{
  "n_layer": 10,
  "d_model": 128,
  "n_head": 4,
  "n_kv_head": 4,
  "head_dim": 64,
  "d_mlp": 512,
  "vocab_size": 512,
  "activation": "gelu",
  "norm": "layernorm",
  "norm_place": "pre",
  "norm_eps": 1e-06,
  "positions": "rope",
  "rope_base": 10000.0,
  "rope_fraction": 0.25,
  "qk_norm": false,
  "attn_scale": 0.125,
  "bias": "all",
  "tie_embeddings": false,
  "parallel_block": true,
  "init": "normal",
  "init_std_qkv": 0.0391,
  "init_std_o": 0.0277,
  "init_std_up": 0.0391,
  "init_std_down": 0.0,
  "optimizer": "soap_variant",
  "lr": 0.00738,
  "beta1": 0.95,
  "beta2": 0.95,
  "weight_decay": 0.034,
  "lr_head": 0.00562,
  "grad_clip": 0.5,
  "warmup_steps": 200,
  "schedule": "wsd",
  "decay_fraction": 0.646,
  "decay_shape": "linear",
  "final_lr_fraction": 0.0,
  "batch_tokens": 16384,
  "seq_len": 512,
  "doc_mask": true,
  "z_loss": 1e-05,
  "train_tokens": 100300000,
  "steps": 6122,
  "dataset": "wikipedia_en"
}
Each number is 200 + 30 x the weight over its row's rms, rounded and kept within 0 to 999. Layers, rows and columns count from 0. The size before them is the row's rms in percent of the matrix's.

# up: layer 2 MLP up, 512x128, rms 0.309, rows 499-511, columns 0-63
# down: layer 2 MLP down (transposed), 512x128, rms 0.275, rows 499-511, columns 0-63
up499,097,177,170,220,216,169,234,217,219,197,210,210,150,178,215,243,246,188,183,153,133,199,220,159,212,181,196,226,198,147,170,194,220,194,163,127,219,248,203,234,204,202,231,122,177,249,201,181,220,148,182,263,189,267,145,193,208,134,192,239,197,216,130,227,239
down499,102,235,169,161,237,145,216,228,227,148,248,191,190,212,210,250,235,224,170,248,228,209,221,183,188,229,156,184,240,196,214,198,200,207,198,220,187,212,203,228,155,166,210,203,212,183,249,210,190,193,185,239,229,174,215,138,225,192,156,216,242,208,164,182,177
up500,124,199,243,183,185,156,197,247,132,201,201,184,128,239,197,146,204,178,135,183,210,187,189,141,209,230,165,214,199,216,265,210,199,177,224,243,179,213,216,204,247,252,219,199,223,244,189,207,216,197,178,179,221,184,191,235,224,177,186,198,224,224,203,230,214
down500,099,160,216,189,197,233,223,148,222,194,247,164,168,181,159,180,204,157,183,195,222,192,208,203,198,185,267,215,221,123,247,151,153,207,236,179,269,231,215,199,186,200,214,194,163,195,224,168,236,206,152,243,174,224,218,158,204,204,241,228,179,164,171,173,231
up501,106,229,239,218,222,173,191,212,163,187,216,160,212,231,152,205,192,218,203,202,194,212,163,158,205,212,206,216,161,197,160,195,187,231,175,179,198,193,238,258,204,254,214,183,215,274,188,248,222,175,226,147,184,232,110,168,211,203,253,148,190,188,197,222,162
down501,096,183,162,193,201,185,207,204,243,190,169,204,214,180,195,191,157,156,176,228,159,201,201,272,209,211,251,193,202,174,227,203,201,170,236,215,183,206,181,149,221,155,187,199,184,123,241,231,219,230,155,244,174,158,229,197,143,221,139,213,243,202,179,184,193
up502,130,201,167,212,173,167,243,184,133,227,195,193,199,229,210,224,196,235,191,203,257,227,200,172,213,226,208,209,207,174,167,201,192,209,170,209,241,127,167,216,177,237,196,194,230,167,204,191,220,215,157,258,176,186,235,190,205,132,104,204,257,186,186,203,208
down502,124,200,157,234,152,219,257,202,208,207,184,194,238,236,196,182,206,226,200,199,180,202,199,187,204,207,209,196,219,165,200,211,144,150,216,224,201,164,164,175,182,222,204,275,202,186,186,184,211,250,176,254,167,162,270,192,184,215,130,179,183,179,185,188,182
up503,097,210,200,211,215,181,214,177,251,236,222,226,227,246,169,209,218,191,199,217,204,225,225,236,226,163,167,213,209,261,212,197,133,216,213,163,206,203,199,176,219,239,211,229,194,220,169,178,186,285,169,231,179,173,196,166,190,208,227,173,133,163,219,272,222
down503,094,210,256,232,232,213,171,202,166,207,164,228,191,182,187,162,191,176,214,146,194,220,218,176,225,264,185,228,214,263,259,210,213,226,160,186,207,185,239,184,138,197,251,210,205,196,213,242,174,199,191,201,216,247,213,257,199,146,133,252,164,204,172,219,186
up504,096,243,178,144,241,194,237,196,181,261,206,187,194,188,192,248,233,167,232,259,163,229,167,194,156,201,210,243,209,205,177,185,199,196,207,204,218,169,150,195,258,191,178,180,189,163,198,180,207,189,200,177,172,192,207,215,235,237,182,203,200,203,255,202,217
down504,099,160,186,183,245,225,191,187,184,183,186,172,219,182,194,184,237,171,254,248,198,208,170,219,211,249,192,166,228,222,151,226,185,193,174,211,193,220,203,226,233,187,200,194,217,213,212,179,202,180,188,163,181,195,229,189,255,246,156,266,210,222,292,126,202
up505,104,214,237,198,172,127,170,198,207,200,233,160,222,166,157,189,227,201,210,255,145,240,170,167,233,167,213,278,99,210,172,205,144,180,170,167,202,228,170,216,207,228,195,211,230,204,195,174,202,215,198,162,183,237,166,195,240,224,260,202,177,199,212,221,215
down505,101,153,216,168,189,188,220,158,247,190,157,224,217,254,209,228,232,186,150,191,232,241,173,166,181,202,195,230,207,171,166,173,228,201,159,188,191,136,221,180,233,245,179,199,179,208,263,152,225,219,155,169,222,212,187,187,209,194,184,214,171,245,244,262,203
up506,112,115,177,167,178,171,257,148,193,210,210,202,179,170,193,214,201,181,133,157,201,154,227,176,217,217,224,207,201,241,196,172,229,200,164,135,138,232,206,163,186,208,236,223,231,252,200,226,234,214,172,150,238,205,202,188,204,280,175,220,196,197,197,169,232
down506,097,213,243,177,239,208,195,209,232,179,107,180,258,240,155,204,210,148,194,201,175,187,165,228,217,201,166,225,234,164,219,170,159,216,203,254,209,175,199,216,219,196,194,215,159,123,204,250,196,197,166,203,185,192,264,165,224,159,172,213,175,216,204,174,150
up507,102,222,176,209,217,173,228,186,216,207,203,189,215,132,250,170,164,201,185,171,237,199,206,188,167,201,268,222,193,186,187,149,267,156,222,184,259,158,188,175,216,177,156,164,176,219,214,164,175,244,226,196,193,280,155,196,252,205,230,199,206,238,209,212,215
down507,110,238,217,189,178,221,240,168,196,221,188,140,195,181,234,233,188,168,145,200,231,175,189,199,168,219,249,237,202,184,211,139,174,138,210,132,221,123,198,157,195,218,184,227,127,203,242,188,190,238,219,186,213,251,170,196,215,194,188,151,234,214,265,225,219
up508,094,181,175,210,212,167,200,176,178,162,227,165,144,242,209,184,205,135,230,200,209,198,173,141,270,260,155,247,189,174,218,203,198,219,111,233,240,194,160,221,183,187,184,168,186,192,217,180,170,244,189,201,201,200,179,170,243,222,196,180,261,179,211,175,183
down508,098,236,195,226,210,247,205,228,149,169,237,183,221,240,195,189,206,189,182,206,176,216,245,193,213,170,203,181,192,149,139,229,176,179,216,184,236,165,192,261,225,196,225,272,208,160,198,231,217,237,247,161,179,200,236,186,186,210,204,199,154,159,231,224,207
up509,090,227,226,224,213,199,168,223,216,180,173,270,174,196,171,140,244,175,182,199,203,232,222,212,194,210,235,172,252,215,150,192,199,213,159,172,213,119,179,177,244,194,179,232,158,239,173,226,220,222,187,218,133,233,203,179,198,276,219,126,150,204,220,255,243
down509,100,202,235,220,159,175,173,159,209,181,178,284,220,133,204,245,210,204,176,185,133,175,207,217,173,206,218,218,221,214,159,212,171,206,154,197,180,233,176,227,231,249,201,232,204,217,179,201,185,211,186,178,220,268,194,157,219,160,142,168,180,235,142,225,237
up510,084,201,185,239,176,243,201,163,237,200,257,276,216,204,237,241,215,182,202,164,162,214,193,203,203,172,220,182,148,191,164,156,241,201,239,167,194,208,194,178,211,174,190,132,208,154,187,159,181,230,232,173,264,203,204,236,179,197,253,178,222,238,192,190,185
down510,094,161,195,218,132,213,170,164,234,196,161,194,214,164,227,195,206,198,177,153,251,220,170,215,203,167,217,204,158,188,174,228,255,157,167,200,221,181,178,194,214,186,180,156,191,146,193,167,203,209,173,186,191,235,193,234,231,234,236,189,188,180,159,216,208
up511,096,214,203,203,203,162,219,250,139,204,172,200,155,165,181,182,238,223,172,170,205,185,192,162,197,234,152,263,223,234,161,171,228,229,194,178,208,215,154,231,214,215,155,205,230,237,171,202,201,217,207,171,223,242,208,171,199,197,182,182,130,248,157,181,174
down511,110,204,150,150,177,163,181,234,231,234,220,204,157,154,189,212,177,164,228,212,197,220,169,190,179,197,177,227,261,235,199,145,273,182,237,216,218,206,221,183,157,196,151,147,191,243,201,227,215,283,208,142,189,189,167,248,207,160,223,156,251,190,180,226,227